Weights of a small transformer language model: vocabulary 2048.
Each number is 500 + 25 x the weight over the matrix's rms, rounded and kept within 0 to 999. Layers, rows and columns count from 0. Numbers have three digits each.

# v: layer 9 attention value, 576x384, rms 0.0247, rows 117-127, columns 192-383
# o: layer 9 attention output (transposed), 576x384, rms 0.0306, rows 117-127, columns 192-383
# q: layer 9 attention query, 576x384, rms 0.0247, rows 128-152, columns 192-383
# k: layer 9 attention key, 576x384, rms 0.0247, rows 128-152, columns 192-383
v117:505520523478502454492499512484475473503502542534505513485517529483465518516480487556547530439508424445494470509503465516474535518519449502508482521516510447508509525517484498461500478492524490501517560500501530472543530475519470532511496489515570533517466503516507506430522498485542491471474514504484513475481537478465521476496526528511519483494449505492470503516473537457508462547444511528538436481522474533488488459509494478504509500486500512484482542491490498497503458437518509512515500508433480482535507467514458536471532486482557494524486508478443489465447484440483481511
o117:515493436521560491515478494532486507520522521481491579537501471519467482510540457527477499512526499540536487572462516501501451475493521499481520542551542532473524497496498486462484507527477516483474489487483500529493509426463471469570512458455530552458488496510535530495508489522492510509447529539482528522495484451433508498509523494521527504462492531483473519491503467472460492496508507474485516491531534581511479481550531488479479490536513510494523515482509520489491498484506506535543499518491508500501516460505537520480504517514525537530459463538517524492463476466477480509
v118:504552522495522499491541512539494514502529488506487494499497456481501486536528498522495528497539458456492509476547520476468499406526460496505486552505489513479494497501492518497478552513482461497511530486494480524530502476525486513522504502511469505504494471499493470519493480487528497526489502498504480503496499469545485550493482512520509495434491530497479515494524515496526536493477459496501534502504522467540527561523500501531459484521476516476473560535515496501512507516499490494479495451508536498485499499493497542533493464487528444531509546489496489505510522539510534472
o118:500504484440579483494493456514460494513527445488493516545514515479488529496475469511505491505483494546474531465510438515524473528484516503482479491504504510506463509464489510521504520502504532471478527529543506523497503495503444523500498509490472527451532503534481499466505487457492501531465476476478491492474477499509460550500481528526488453555491487506525529485501470501521524505496484499506520503510509534504506511454486501461524493516497516519473541508492518474498529516516462553487504467508522494499507535500507474541535540502485494491500498535478510517522521478461545471
v119:486463503536486584524497441445526490474501544503484520507476519506507498482522538491480480537527536454511483521464527512488510488480518516508540447522524489530504498513533460498489453492512509451495504461508544509520516536468536492531513523501534480504481511496490563488542469505485467520536456495500454491483513500478445505484486511522496534528462554516477530516480482499485482519478514540479522494498490487494477508483510501484469475511488533496553481508546465513485491469484497495511526495485477506500505531523483546502547499485486511504446485441485479535506503447504506460
o119:466453484480545467503550504498556510510514461479534497516502567517515489524505465523468493500479504461498468551502490476503505476511520473467523481497462487571477547474470505528486532521490494516468466546518475478480524511435477475523497432490489494492483568509508510514526494501500493482526488530544526531495462507506463473517504467520549490477548493532490442490510514558488539488508517489444461498436473476448459533486476480536523535441551516478514512501461536507564516513486509481523508473550536502475535494505523488496548496471506504482485494523504447494471572509539517495
v120:511482449483482464435467446504502465520491494529490488492513517492482548480466524532501520530517520493510521491494527456450523523443549486480498513492449499491462487521492499516505517474524465475513474477440496509546512523464512492479489490498518541482517506551504503486502514500500469552509520492493515492477488458506523503496480506513520464507497525497530451519504462526511482492459496534459484493488530512496474537449506490485516542507532465479478472488494500483544480450544516559505470478461506526510508510479510518520528453520524492520475499486494513491486483451482504579
o120:535520465494460449533476501505463533500497522508531484474506526521455495452573484489486462566530547506510498502512485452506480474544529488512529502471517478462514489534496461511497497489502493543510494453534498521533489503510461508506512535496485454500516499475485511527541514503499428537452519485488514483504477523480552485547474500526501472499490496512518472535512523482557525489464495535513479541543498469518524495538476496489490514488494506481518538495469482544507523495452502529484519511468500508507514533479452493456529541465498545513490454531505503502506494493550484509
v121:546542509472490527499477538526512456481479516479563532462454514480539494484490516537497537503529480470503536446543493531514483519499519509442473561501482439435495509504488462437501544491509480484495483546481520535545452513536501504470500500492533546497486525490488497480469537523524506480465516530540499515519499515492465505507487511472503510467517506515487539510518518493501518487490523496471503561483486498507486527479536504502565488464447507509507469478529479497515502493467537488507473478548487487526492494475494523543470513501552509512530512526490489509516528485528504545
o121:496499465548556461509487483519525553472459482516458501516491511546515525515515492469498557449536486499503459501480525510521499491507496497464488466491504478490493536520534503506492567498479520501528523509540521491483532517509520522498516478529511454477528505485483481510474475503440507497530479500516482474470511475544523477510497488489488514500505492517476532515491505464509511471501524451470516507547488515511472543554504492503504474512479560489534467514510498521527538501490517490478529499476499541521495514461486525527483554507458491491537460562502472477514495473465517521
v122:465519491506487458529439524538503538517500535521509504465483491498521492485480487498504511498479471520468510501479539508487516500465486517485498445433519510486551507421494488429487502508546482506527464510503564493470526494466481503523515484500501500516531480467483503491507489479472471461455468449485516519508497494479471514536484487462500533504528469532496531496461470489516444488499539502509532508504511538485523489479487493504543480497494478492513509476477527486485484509448498510498542494490548522494488492493520475458474495526516528451532523513475504554506512491556446469
o122:470525525559533514479550478515507536464519505519491500468496482484487450501492512438485537531484511479472479497554485494471539478454470488491520496490474463481504520471491519521444464514497530494471491465483479498485505459534505488531499483518484496546528479504430524509506472482477505491520483514463505514487504431471470470508494498522494498504503511551497484481491526478466502476467523439466542484513489483530479464501509447500508458497455480517473545504436527487505499534493519506466499497494473502486510461506496489514511521475492483513474542506494490442514484481453510512
v123:464506537472538561529518558454486484505525515516473491526503484456494513478508470464515478531511523506470491554515458480486471489514543511527466480485475504522484480527500528537495450489495488505492496502515517515510498499524497496481502484450518495508459477505548530523573492494498468518505498506481484518505540518490493469508483486487508522500521517490469523501508522500483508511442520468501456497482499474514512507559428492465510475473516479510518507478504529497506507476478511499465482499473512531478454488551494524481515476489503470504498447461491465487467497464495550480
o123:486461535512502525455491460470522552506510500470508447476523532500541538483482496503545446471501485468509547502482529494517502562517499519470465512500535525517523508500509516474485494517486455521447485522448509502449430515503542478551486503507459460456511502491494488500506530476500525514535513531524537507485467477467475481488503483491496526483486495437504516501512476489485507516490505492477559491434472507480509508429505483514495532465507488514485460508554514514506537483467476412516499499543467450476498536524532517537511507536524502516495479471503539481463500522485522466
v124:556543515497552515491499517551496464488534432505477529524475434488478477480501546490489465449461479494545469485497555515542493457510461503507494562540478528438461452519469516495511489499468527536518534545477451542526539485569484517494461460501524493505446534524468514445473465486519493525524486492499473503494491540498528464477508505493540504470503506506517474484528519512537502567523474490513511458469517544471492479530465493509523473490552549414505480505524504488518534520484526511523525467537456499521543536503496502499486481540526467547524482514492476544532475487501565537
o124:459522523479495459506499492484526446456520475496488498504528523524491546504503494536514477498518463520497517514513476514473503466467506506527527496532503554457496497536499493493513487546514488473507520493474531438525455527489451533492471536514487517485476488425483474485479468542500514495546496529507468524504529468479479478530513509478531482503538527438438534481486485463495531488523514523513462492485463514467557506503523501501499502467485509537457540488488498542524480532518466539534553497489520470516489494535457509468448522538515483503498516551477516561461496491464458480
v125:505454531499511511477503491475493492503496493515507497505505492451514506481533510487500497510480516505498536520503492503482490499516510507468475506489517576467483492481499524492507538500491462494526536519545482505483501476495486533532479532467506503531519491497458467506495534470505503530463490509459488512484519457508529514544484504477483492503479522519530506495503474467481472471526479485474507500492496524503490499464510503501514521498523509520485449488467471494519527519504531487524509488504486515505439486488506523497532467517499495510472493513524464470481539506475534495
o125:467504525470476533479496494524537518529498506499528487495547490475543491464480510510506536502558500490540534503463459519516552459524513549521483478460478519463490476503517535538490526528481511512511503446465512494512481507495511502447500492494484502442462458465479474542572538493467507503491520506503491497544453526520496479487468481477479494482516493482486494477508472472527473510475469464514484503532506492502512511501503503554513523474493513481505515498466525515463497526534514524502567529470513485488475484483482455495483491502465480526524505535493508485490512492508499467
v126:464464509500505499496469467451491480493493512473492512466477504522490470509511499498514508488510539512469561517496516460470488523500525485509487559499531486519498455484521482426507519513504436486475492463493504484531482497439492512490513477457513529482533507468504507482501527491507506477502463459487515515479451489529497534483522520476491502473515515539474469494530525549489500490506498482477522512524526457525489535482510536505531473500489495524533474480496522504498505474537469494469510481511501497501525491502473560507495452513515519534456516486505528475473489468536489502
o126:480482480452497506523519528489468533541491538528526513496519487522488486513509481471503510525506501533539483522518502482501497451501515532428492479497562500526466492527520480507477519479485520523484494520517503495462525551516514520462531497524494480474448504512495535520497494542458488515510530513464482472489495478494457511521452456492473462508478517502511484538506498482502502543488508500510492534509492508507493512497523550481526518513491548542538495544491493501458476539515512491455445491524477453472510520487495514471513546439488519539492482439502472503514503480490519512
v127:523451506470522532465542477526509525492509544502485515506460473465515518475511494473515519488510494499490531498537463451542511537474474492495475463482502482465476478475485463526448531475528516531474488454510528493493525503490454507548524482512476513523517484495490535509509524511476498502471512486465494510508495515497510546504516507534491486498509549538474471492509487498475491453494529496554478488492575493554522511530490482525539518546470468494509512515470475510514492528474456516476511540465473480518526544504489426525489519479453473524473509421507470491461524500513515522
o127:542467521524488508461494506481472507483469503524531491514470478542512479526496488512492482497459539516513502498474418543509524558532499510537462497458487558464508496507506490517505508490492535510524499476507461481463489552486481516507555470515509484465503512493475501531536474527493466525475467476474447510502484542481485516493486485511470507509438484459491495492473467493472529447512484492458502500519541478479473521490483501510521520497516497514490493440482520537518510522513510507461523481479537496514532478522530494530504470496536571501470483490463516477460501519486482504
q128:525508490493485546451510506492484524497530486517499467529517507458526524472513482483482483445486506473498500519509512474522537527501509524474515488486511511488489515483509523468532516505498516502447471508489499520488515508570525518469496471466473477531502484505476494494514509499520509456482469506511461519503511519509461527493514474518444530482493438538487457480478480486519479457498501479503512548493505488497530499477518503490509508463514525445508499545499461518493485525513489456480482523502500549499541509492495520437534553519485529489508506495489491474531486493494523507
k128:490528486504518506481515523497474489530492489563455519542501518481487484509464507503452513478497532490487524540511508452488504507495497472529523532532497478470500477482530504478488477525501510513514514493446492502509513544486533478464531502462521475491471505479503506510479513487485482530500490511469502528454502534481479492532506491539508467506489517518509520538529493506492473487524513492499493496497469497470531509461514454495523497538468487495545513531484484529479447501516495502468476495478523487501460480497497491487499475490492472524469499484487480495475468479529517530
q129:490520485528506515544462504486514516490532512454493481488521479513501558504516480526505503525525541503491506430481511517520492503503505472508492539518475502494482532525520480507514543484482534493510508465512483491521545536478550483521506505499462515504489499466505503483506479492501528496493500474489475512480517546509502510496477520538480493463530512471522500496503514522481489514504505479511525477526491501536467521502494500502514462508501481510484509524481501470493470502492486519478479484483514527531504544483508494527483491492562516473501473490484494510541528488483454558
k129:472546505524463488473454503505494474425540503494481509531497510503467496450521493497476460503517501537462435507489531502487522533494473521488460495448512490495465500480529478498468535474448549504549540469497477488469534509524495488526498507529473505493479528482493497477498466480490512510459522508482495450522501520510525509537497533506509549494489561508519506502509525515473489490543525515536493467513501524456466466507528525552487503540487496487507544498488493480509494492451514535555542499454511493520511532508511502551513502534521473501543482503499518474487531500479494571
q130:491502519492478532485534513514492543519450500485533496483520516498473558532507460500511489458480480506512488456487535528541468487529524537490490488531493529535547489474480523463571467505509461491502493504527549514494523499526462483480488468455496498478492502480485458491527486454533496494498486545512481460522540487499502510466485501543469510490495481532525469489491482517520508475459557503467492460536505521512471525489463521508555565501497516499478488521528489467478435497505491531508491524491526495528489466527525525499499522493499437504512492528464492542473437496513490475
k130:508494477481516479491468525502522494450526505530499510500513510510514491464481467475501484456543531500480490476506528522498508525578513503508463515509504462499513514518500504488489530500487479486521526500446490490442533437464508459484462523528472470485512503476552498482492499500508491468491493506511488519489486479481507466500468481528516472523540480483479506498499500496518482522537531465502524491475522516525471492526505488491507486513489482478502502527515495473510513513468484466555508542524513518538513486503519480491521469526539489526518522463475454430486483487512484502
q131:472521463500514487470486508556528492514535522499502491482502502484506492506465448488481544524537464506458521546459473451519480508520484461495513492521484467477506510524518500435498503465533479479506495488482488497505530495519499500504481498487536484484524491477478505499506536496455504526509529531536502475460457488537498497485485515480515470513482487498503504491450494481535483497522483495527509495501488517463493514489523489501462465485501479517493518473476454496416520523480508482502495516521489540516514505525507486516496520511457502534508518543483480497472507549484491485
k131:528470478537485498535465484462503479515521550495500508509481519452530476495477493518494492488524505490503516528509487490526501489497521496516524485580507519497557463517480535480558478488459498483490528536537489509523505525502491520481548475457513506482498487495481510531543500497481487498501463519535464526506483491516464543499518462502500457508522518514488466444509517539480494505461483496464501561487501511500528443502517483498547511495524465500485492494546477477488496518459516524504543506489447534503477507498496506518480475504490539516502523518509486459509519471515525483
q132:500497466470532519454503494501542492468462473521485475502525494510502486523484519487501477459468513489524522482543505538499500485487508491536512501522479527471501523493480524480506497475509492529456537477492489475503469505510545464515447489504480547537529485493508505497438506495508536507544535508455527489506501524510513515524459490574481454501573486502535514513494499495457496493459486530554502461506486486498465500510492479514505480526554486492472551532539518511492469518497520497496507481513499507544520468531472478513508496529517519509560480520495507511485505493527527480
k132:498509465500485516487553474561476530476465481502473521529456495498461456477530507487536485539494465503489490518481468483462503519480532481507491533490529486493514479514505503528462502496457519489511512483483523529489520507497477495514497476514509517477524495548546487445505495531501501503524460487526528473477505488538512475508491517482512497509536495456486484524494498491490519513492496529529525445522468528510494532510496533525500465510433500473562522520513502530503518518523518491536497493482488464566466517513534515531436494513439511515524512511489541537525506481495492472
q133:553543506453496484470511521529480503483519467505449493483455568512469456537527495462493535540515499469503520532495448540520486504450494528505476512450504489518496529476487505524509514496507491498524455530470484466522485514505445506472494499501498487504479508461486483516486513530498492541493558496464483536527458495486475514465479507494497461503477494515485473464527511496508503493539509480516468538553524510525547491468505513488487545508476476515514493510436459495492482479495483520504488495526514463471500513493466525445533531465493532503514519492517465511474463489522509521
k133:510519452508530509481506489500469496534509502514439497466506496492514507461483532489495530469511448481529538540507526483476489508498522493480528468499485446475462481497489506476499507504545487501470479519501461473526493479467504497500489470511478518489452495435517474518486466490543457515511470514443519462471472517462472535496512464460495504490392504529487521497487503499562502495496531475451513493540483501456483492490464498503472552454503481516472469484463488494509499453462501481463488508498466496479478515498474516462521494452515499460470528507474498478510460497469508500
q134:524470487499506522541464537523470564488477549525521536452498488485508532488499535500510482514477501514500456476571529505483510500516535488469489528515497499523506507551480501504490455526519502502463483484463529510494487537434513470518541460517483521484515466508478506464485460474498436513480506472524533534493539553513516515509479483478520524500486476537471520471483512491497515508509504512518490484506464541517508519497479481512489468515510536500501508494529484490469462484503495502485466537510495455490489544554480471477494531527443461479514507497508532484484497504479524538
k134:503519499474488492500509533516508504466488459450512531533460517537515495467496504504513557497470508434523499494487506484499523524494479518495537467579459500509523490476476524529522470477485474495504492486453462542491487451472479510560501456535494516511524493459544507486544507481499505496489518497497483519456553541515509469498541546520520458483551506510482503543479505462523490518456494517495464463514482488485504498525500512512480506478450482495530508499485474478495504454495534451490499469521509527532468471507494526466507494460522519443493493537508501485469485495505509514
q135:527491493467514510532482504491467524469509508498533523485466513514459421500479502482523477495496468481507498499480530493466508527452520564515472489504537457491492506478453540549534496481512425514531473516517520533512468487480513579523516453523503504519480529457480455482506504509486464508531549514464544549478496516527502506460514497506475515478418506528482525482529508479519536506482470486458501481493538499504521467465511535499498504497520488514515500494508491486524540465498492463504440479524478477476506530493495519504500497489511486492474504448525551512540495535447445487
k135:532486502476497445540501536531468521512492482547454490465506544482474475507490453494477495464557531479506479477490494557524486512486526511508436460504545495494515530522508509496482448502538492462492535540506534533507517498481502526509500466504526525487480449459464520504528521498532465536535516493534487465466509489502486493494488525544536491492475444490496465461494546495524488497515477487481513501483558456523490472422505511475513511502480495563477521468513492462518504501458472483506503495453497522474540474530480494487551476541482501487497512435480477540464449546520466546
q136:496510539516489485510492483465523464449530509469497500479451488515526483566508494475518518528476503479505499513499547502519511526471470498501499502505506480479519502480524494461535477480500502535452445485519473509498542512472513506508494477477513468489471458484489455532454484526538513523521530505476502474521531483533445492498552508527467512471456486462537508486488490518479491452477495465448457462505499502440548501452488522483522484524557498525496495498515504496485496505469521527509490511484464468478516488530461550493464496520492492471512515516535524502474519506474523529
k136:491490532551551457516512478497480445528507455502475529492472499507500545462517495543516466482435519463456482552534474510449482498492471482505479490524518481513505461529492522510550495508522498470500515495521524496543543517517499493524487475535472496523485482467499517519530523525505499466524513503519467463484507466537537444518514544498526511508468492496483526535479512472480518479505523473527553543501464479495505463509563501483526496499448467503524462473505497481564527489472498513513471487479494528510503554502483526518509511482486431469500484466493517472500510482526540477
q137:517501473492502494501487513489526521494479537491522476474515530483493473510521485472531523516489502521480518505506506524543476486527515505512477494512489518472483479526526502482501566511447518514518528518488469468516496501487487516514557534499453507507497465481485471505524465502438530491532457500525507485515523532469546545514503509488522539502463507478466506499459496470447482542533543519495519507490469517469506500548504504471479478501506513477497547512551513467430508527559501516483483511497527497504486498512535505457514521471504478476461508537529474535489482512505507514
k137:556511494481523530511487492468469571476489499487504516469473493509475476495504511504521556496519527475479521529478511450530513491519482490471541489536517490497453444467480476468462517535509510509494502484484521502476455479542512498499504491529491510517485515538475466456465509480449506477495488472477525520489502508500453498520477496530534546505502502512482501482507474514496467484516504525494445516539477537473477495530495499552505506504530526526524500514527478513468458511490502509509501430521510493510437547469445552522493486483451538522459497512539488541502481494466551486
q138:480508520472547486510487549542494529523508546497517463519548457515466521466516517460513519550503553473503486471509501496477531454491524499515529495474488448474490488478534519473494502506521522484500499482479499515521500475513507433507429480531497505474515526480556544474524503470497510533522479502473529547467557533457536427476463508480466505547522491499506515527504506501540500526459561512540468496482519502524503555475461492495506485506471504522540548506513508449549477510547465447510509518471524488510500490522485492447456522480511499514524531460497540465492548507485506477
k138:517506544517534502511505493544473519445519470549549509524538524463527520541496494471498491479474523493529530489528486502452545516540477520483470460500499479498480531549500485493438489535525478508523533538493452499482525535517498480489469463505492487529539479500523531449463472511528490457546475485456471516469511483498541475504576514497592512464488468488531530475476522542510495542522487491491441442470502484473519536507495522460475537441465503516482514486513544527477511497509488495524442489496537518503501504487531536479466509488512500535505490475489505489498442534466491515
q139:532518529515452492495458530504484525527531513489506505551528490483544567499516478492538522485455509510519511482489495484481477497521538478503515491475481546565450522496456446520470470540530441488555541530515529527469482481458511502482521479545504525461478535503517493533554478502463485486446486503485472502479500466501504524505532505485504536527556507534514479492520520521482482551491471527525512503498507502529531505477488467495508541531433474509473506519526494542555516533488449528523515463451558461517506496537477533505505478501522547546524511509458508473482476493511441513
k139:491504515523498530498482491516542537505525488490504443511525487490522533475468514522505456481481471491529518471490588531486521505481406526536522488451451532535518504501556526502531478508527434516539513476536513482491502496438486497509535498515510487489528525474497497501578532527547514513507568493504531479486488515531553518557490534525501494441446512502489499484495536476511474495459482513484500483475466477509498537496525466465540487523502492525501505491462488531460450527480525484489508441466484445515525519524479511486571522527548523490524508490529535531520520495510491509
q140:529405564486519485464488479490480529573461489486485508546500456519567516524505513494476508502470481483472510513538478534477476482497540520510486500462534491494522478527511524431489521500491558589549503501492534543521449490499527545490516520499522468511438504483513498571492544535491491499536513510442444505490513459525513475469549539511474494504505528505494520510534498483496469508493471524499565497493540474508478456490456511456504498508449463522499491525468468486465498491516510527494541526522495540516518489528474495495518449549492510508517508486467529472496495517479502482
k140:528450477525496479488457529541460531522470478517510450510496474544506547503436547568515488515534464494497493535470512521510513467494516498496547516471487577519531465536546439496475509545493539486516483478489515506488484494484547520548488468501439491523500520539544472544523463479480461463495511526459498489506473468524547505507530536499494516500538509459462457501485516528546522478526491501503501481504503483496475515460515521444513439536515469455473467480496472514499505483498556506529519566500510516457518499551482482497545519501504498472503501463457543501518471516524490527
q141:481524499523457464484510484498500504520524480535435504555556490503482501508507540491497457490484515469536417474502449507483520513546517484508470500514508471459447512532497486514487513490525497432536449473498492506451536505473496436490475511502455545469497503460482502495539495506528525499521502497532513432496527512505504492555495502517478502457526484502445492510493525531480467539485462484489525476503502483492492495530482457465529500544509523484501492523526470489500545516507451473518508500487467545546562444487509475484514498503521462515467527528507495463500490546514465541
k141:495509515486434443511459531553488525490510534470534525464491477560495546476513455528493529514514526457484497465464481497496479507535520525490503515491481510501541477530428483487494496490517515543549520520490523491520488491495487460517507484530493480488411484489510511455546497511459510445483510511498466476498560525537478467533497546491492521502481550543520508516475543503483490533545517523523505552509541505521485487508544440463502513508448503453510451493520529434489505503500488477449466482483475502555530482537499494493459480506496485488529508456514483467511491565500474555
q142:506481463463482488450530480510487477518461501460518507469485514490539506519535521485514481510542532539521485472529477493489484526489469521491470483445509516538481493530491505514502521471502511515505519530530525497465514459571549530567507478482481523494481469480424488530476517561486481510470513492496498517445520491494442510467558485493513548440483496474476538503513506524537531496475496541512507497503548485479515479469536475492433528490529464531463482499506520533588538524465477492505515508470464505539541473501504479531479429471459501538484445514499477464525497533504509506
k142:497479487518489479510500501494461498507444487518486502442525471457473460519490503518537468509504476514446492482489474523519486485460505483529467533479456495513480474529540498505508499474511476467487521491511515505444491524522566522535512475484527518531492512498464482543476493527515490512461480462532463542505468482448501492525498529495485516510504528513501538453536566502481492483471486471505531490537508470476503459496462476507487533479519483554471544496486493499517510498505497509478542483492509498487498505525486470531474528562484513510523502510519472441559478523483478514
q143:474497513488533502503520493496544549457487505490505501458493456513463486443476520530489460457556476547518508531550506466550462507479494513519512512521498469492454452514525520500488491503575511457445465545529475491525572508511515459461495492501440466498536535501464518483413517488507463514512549497575512506484499510461526486519515529498481514497518461476519545478476514512569445549553466489497493485477499498485504536495529491484452534507520493536534444494456521469507539475477497534537534501494468479507505511475533482484537529526490477445474518482473494449475511489531498501
k143:460505488496500518505494502521522521477520526545480531530501516508506482503561524479542520526486505482515529501512473486488531512457527482494490522476517483473483488500505485476498538463524446504473481503496498532498534474501497464516488527495472489521512491506513540495503476519485536541539498499502518513496516506477537487478501467478444483489502502457494493523468518468498500529536486502500510482544456470499527506500425527518434533467526536529471509473518478480436492535524464496507495474527488493509511500495525469511462456525516529537439489529536567427493512462501485502
q144:479523520531462472555465498519516500480475494491512511513517493499498527510521504510500514491547496495521523505507481474526456527492499505485480508534486522533482529531451492474512488476498498516513488505504477498523467509527501530492531484539493502490498470461536498543510482465530523505531517479481501444549515477507474520476517466537500540478502476470454539526511479528500473535483529540500463518510449479525502512503530494519522521514497503499524456500523538521513511522487546513512543518471515526476506502514504524482496522488521505486520494499478504530499501506517494515
k144:522505523484481467489496515524477491485507542533546492447517481526460517514510500524504498488472527478497505451485524508483499512477515471472495518518503514476509503469478498523534484529480492501490484483507471475495516530532489466507505514530497475494489459530536493477528492490501498506525513541494503510511462484486507465488465475538524505527490492474524501528500521495484488521536490450514509510461494535514512476487508495459511524465511495492522464516509546472498513483542483480510498499536498497578501462465527545483506493513476528485536525510466554492522478498509494484
q145:488479499507484508454515544548493497500469484494495492502498496528513469495491482500485522532509486513504525493524455498510513461536486490512468528464443487473452509499484526525531496459474459493474491458503482513527528489466486511494509465485468498488526478483507521518473508499494503575511534485474493528455482500513481510502510474470473510532464498510541522438488472522506483497481519467539482511539499479497513484437490455467466505530499514511489473473491515518479505501533480498499466450519485515462483535474476482474500515514466467488523499498477509465462486512483483484
k145:486466529491541494485472445485493495483499475504489459504465522466460514491521486508499501479481468496487503532558491469476514483520502507496497470500520503515507515526453521463478457520500518498520499489476525468503500476512466471493511480547506524524511496538507532526486493499494484482480474500514485504520461492462470495515472512485507498519501483500495481491466519504529490469492499491523529529510499508474487522496486525488499435569509540492479512522522475514567488531487489566519506477480467493483527515485466540533493494497506560522487511492485504505555493473509505469
q146:500480477525521487494461524530497512528508494451461522518490477504505521538507518528542529487530460491497504507489493550468483530470493494488521527457478502548480489500512506506525469473498541518494498447493488513508508490496528493538513525464503514509467492499555492519501464499500463493460479503524475493552476492474482448494485518514484480485500561435486538494509481502503506528492512555530481518468478544492505508507467474487505489526467472507503509503493481515515532498514555503482528563472489485532513493515490518458490503531518505478507531469485521492497510496487517477
k146:492457465527486475456507538506520513497545492528502470502491472489469454461529476516494515512482530489472437512460505489490492484526533541463468511440502516491464466514477507513518511508494525471498518508506522460505491521510488499545495475529508490460493495519518495526525525553486488535488518501502507498496518518519513511497510529526519469485450540493490489491549494510475489472477484430532534467523467505491506473482529493551466482503526458529501511520496571474514484521544458538503475476528539471516487526486494491475522536452471458446471555508531508501545506467521546532
q147:538545516460474474498513489514521519515528488538470506545508492504521516524496558483534538519495521500484511504493461484496506490486528474510545503485470488454488505508521517506473550489515520531508509471467478555468442475473493472489488509539511508490530512546520503481504476476475516495488482504507504527515479563512503471522470479510488467527512510526538542495481504492448473515470567514488473498457517501471488502557512449455485492532496517519482487489458491440518532529496473481502555512483492503506532523502455498487514477489482492486528502502521514497511554493484498488
k147:545490468492553476522515519559555517531474487467494489508501482484533543525513495547493465515482536495510518511476509521481524514487435527507496489451504540489481536498500485473481556515508508523470488479516531477503502547483494528497502488483505500565529487529502503473530450486528481505524530495482499508520448525484534537535531507499514493460538479466466478538424495503458518504484519544492465525497465516516493528497507495523471482484527519510482498502527485513490515480534470514522528467495514484482466468476492495483466495496511502482498496511490577553482488464465470470
q148:512481484492528496540499464473482513514435484502497511470449472496503496504491466535515507512501491490490485494478496482530485499517512491558491487463491505457430511466490524502521488457491493482521472501462487519507525501482497518497501517508494512500505499563527510469484492459485507534496483493450468493512519478481457519471496525515501490458527495534471519502534495520506476481484499537480506476488504501518508484511521490488501516534493453475515471496495488473527500482527539498455497557509524463541546495524528511507528532497498496498500490509515493512524490473527522508
k148:451441511492511469492478465499514462497530474512493486502480478534494486508484522541542498495515520483489527509490497484525549492506530506513513501457501503475493477534498528462503500519526471518485490505511498523501493505518499522549466487496507505469503494466511509507498506484488524471478525493438452531515512495475507503506509494500536508500532492499535480505521535504523481470531505497539542475512502476470478505533534465486507511509522497536500502504544482497471490553492465490523508500547512464530487447491483444531495478510512463499532496464508518464510550488503548527
q149:574488520517527516528516502502489470515517544486497477494530540487491534505515504516524507517531500503507525565496532473472527453517541534508466515519494494450469514451512510476463519517488531521471458523525490453465462489508483494490481488462507542527482513507522479539520514517479483486522502489487506516511509510502541532499479485477542500493468466465488473504507543480477507506497456460543527478517484490498477550525516530519531523500537497526474537451475487569485502491463505503496487516512457507464441518509477494505496468496497507540520510536533524512520515517454514529
k149:480560506475469465481539501513528511487509468503525459514508543501472507516503521463502510526471501457485500490504488511537479514493530484502502504495478487469482493553509493505512516515547468474462496521486536509549531496540507524522476466477450499516465474492511488469506498535473461538502522499491487520498554469454485493503525499515482474470516478499502451540467517498527478498534494511516529473474483481541534533491516519501561488530529499494485494459502474507505491500513521516495524472479533522534492527467514481489499484483463465481511476494480533533489477466499489507
q150:469565473508472469481495482517482531512476506475456543503554489494495498503512495514520514510516483530456462505510541504528485491467498517481492526492468468553478518497508506477527493504476510503498486518457496530453485546490520436434537510500491485500506476507502520504537447503485494504525529524542494501499494520501517494481485529508483480482522469500498534527509493508474505537493540603518493487500512475489513521530542496492480483511499544496467528525530522519469494518498494514512517494459503479549506476549538476492484494561519508539488482467518522439450498500493512516
k150:538520464491486511501527453510518566492483521477527496500494474480529526456479479474502515447468507520480511446469547478482495492477500502513517456496500485443518537457536516506432529491459500527546551493530531523512535547489463505495506520476512494515535510500433484469524528526499535474474457498505453493514559544531489501491550518491500459482558504508483531453499535516492466495504511516475480466525482574489452487531550541535511466527491541549533495527508487531467483513527559488511469458558471471504454523482481492558470450507465503531517509509495478522506488519466501462
q151:490526477454545496483471481483479514477532535486497530490527498505503484472501472451494495490519503506525479538480519490500556496507489495457532548499540511535473530495530482493487507519506502526466449457506484500469542509465521509521507506530507479444493473505460530501500507528487466501535461476556480489485476485503527508492503509506515507512480495483510497491484477483549518513507492503502527514512541534528533510485488497489461522518507500481505534519487493509520517476440508524521504485490491491504531563514503482468471498530463519509494489543488489488504494452507474527
k151:523541478475548539485459491458497473441513543481484506452509520530557491485495498504505444518493488495470470527496523492464520484471512472455526500531571497547515504490500490528447539504475491520463480476521535510460507505494520482465508487458515497535542544468491524531511494496514450487526486520511508489485492459483573538516495477496497468500486512517495533486469469510446502458503510516505513546518498504513542523552471501533501466483509502509509520482516546457520521527455527513498467472538499544490481525524534521504494485521485504570552436491472508519529499498478473534
q152:491506469491505501483522468507505563457545520477503520479488512536486509488465475486509502525521490499504453516477521457500514489537509440482487516463506482504540496496513538524489527496503513442517516479536510478503474483489515470475514500464461461497508456451534497495467471486497491495504531502496555501469469513470482524572479500444437489485497515451474554560535523537537520476535548523466477530443490501474453521475497458516528487504502523522518538460562506530514472503529481470493514470523534484476478492521553527433473480493461463524475516517499514489513480468467487550
k152:482531514460480482422513472512496522524475478507519498480512568445513458529544499493540482506515520453550458398521435503507558516481505471523487499472507470478508517469534459512450522507507539467527494508472502515511457563502496471499508530512500477454517491473476548479444510514552468503466452560537531494499533457494461459456502481496494518490541504519463540486501506539506509537511457489436509476501485536497524543514497541448485500449460485514493506528544490485518450497463499503529480532526495542569533533500505538504481469506479524517497487512482530508476491535470543493